python train.py --n_head=3 --activation="gelu" --norm_eps=1e-06 --rope_base=52400.0 --rope_fraction=1.0 --qk_norm=false --attn_scale=0.177 --init_std_qkv=0.0819 --init_std_up=0.0819 --optimizer="adamw" --weight_decay=0.043 --decay_fraction=0.908 --final_lr_fraction=0.0 --seq_len=1024 --steps=6348
Each number is 500 + 25 x the weight over the matrix's rms, rounded and kept within 0 to 999. Layers, rows and columns count from 0. Numbers have three digits each.

# layer 3 attention key, 32x96, rms 0.11, rows 0-31, columns 48-95
495543490482514499517482512512472527489491476472468495473502500488520480487496501490538515557516520476508497475502508471464533502475511522487501
521491499486506484547530473483480468487518499540506541498519490511480478488515518493482525546514498481516468517540520476483525535503483482537525
470511496497530503473516512530496520505531521532478470462513513489507467453530532477517502542531520484513493525503463490447542529484482494503491
523494495515482469548518512465490491481482447483507503522499508524483477484486461485475530517484490533501500502532517508472490507545506484514491
506492449504522517476521500536490461481536531493485483472503491470526493487535510510536499530479510494507516511513470508466522522467495476497507
515480479504495488499522481484533481543509549537497476493490480529463525507521538471500441550521462464458495446460506497482524518457515493462497
539460482544500524492533474521499501554523504505478463505498484515463500525486510513486519482489492478521463509454480513524513486486505458494526
486477512521495483504526496470542476553496527523497474521467478484459559499490528523509494495485486497446520478476524517519483481484478522451516
490503495512526495467528526485501485488530523482512489471474502503499531462530507493537459528495531508530515546502456499482496504457482496482501
489470492488467495469525523485572493520526501542491458488497501519474549502517534452501502455507505496487512513497448460465506539539519507436482
503503533510510466498517488488539516515505529491486511509492497477486491490490508530538482508512485475478534468495519505551488472485484486498508
509505538525486481482472485482516553515454483512473464550487506561473505530513522442463484485514482503486488493475539520540484538516503548509509
512518483501473541523477516482491493462538510483530479510525534467522446506525477506512515485470504528513478498531478519485524475501471450528483
499549490470474516545436476473501522531476502509479488535506496515517513529518471491443505463506449499539513485494489491522518515536496538551490
554514515464570521507519494517499512475476519481516519493492503475531480511511468501524510519517532526522520478493505479501472436516476497506498
498492457543486513488495470471530519499445490534476507502483510499505528511487445488482492508504496459479515509501519498533487529493475478536485
480487498539556489512497504465454448487488512470501530435531554434531504515490506533509545508463525508479490544470469488487471453497440460511563
522474480501531509493485512505461464519496499468525543487487530470494518479495494516513508517463500556526494463492509538488503459508477488543517
466467499471556418462495532499467434500581545456590560391472501439487544464429505521560510528441558558496544519491487494439486460483488464476571
528480494524505500496501486502527499533470509503512505511477492492472511513477504509471515498479515536486475480534542476519493488481512483484505
462521498522478478484475530472503517513501504469449471486468475495478494490521514499503455507494546437478532521499510527525507529513504487522536
462495451490498503529482514475492497548481503494485508486518507504516473494502542475466530526477476484533497528524473463487498503455483534474490
539511487474544511495517512467487474453514501496525514510527509492503507502526494496527532461476508533503522503520491500471502521525475510526510
555482479495548499504481491490468461523516514505553478500511505473525514519481473524480517495460482549542525487484476518479482478495514483485496
567502454509554508485539487561504511505509483479466520496504478457487526499521514495507460528510503467473506477477533501517485524490488516525506
513499490537523512523518498490491516471503512520563500484540524576460467466489462483534480486513510516524482477525447505505472494512508511473540
524470488491480504456496500450513521511528484474478495483550487509507484521502561541484494476466521494496504483499471489483523498475465478468469
478489501524535477510521533502504535473516530497511497504532524492530447509515508520492457505518489492504524479485524514501544492531466475486462
521522516457538515474467492499452494497481490517534536540506486456482510514511454486465513472476478522503480502506540480516495506480519496515476
493540484443520493493536534511471501503526531528500475521504443510522513485486504542528521487479509523503512513495519498521548474530489505478501
494484484505529474471480520504483531493465544477497497514531478507519464527473475518516487506536449457477484521475511460461517507488462456524502
463484461562517483542455472494552512498488516482509489503514513489484489499471456474491536474481522508510485478507524506529483504495484446509478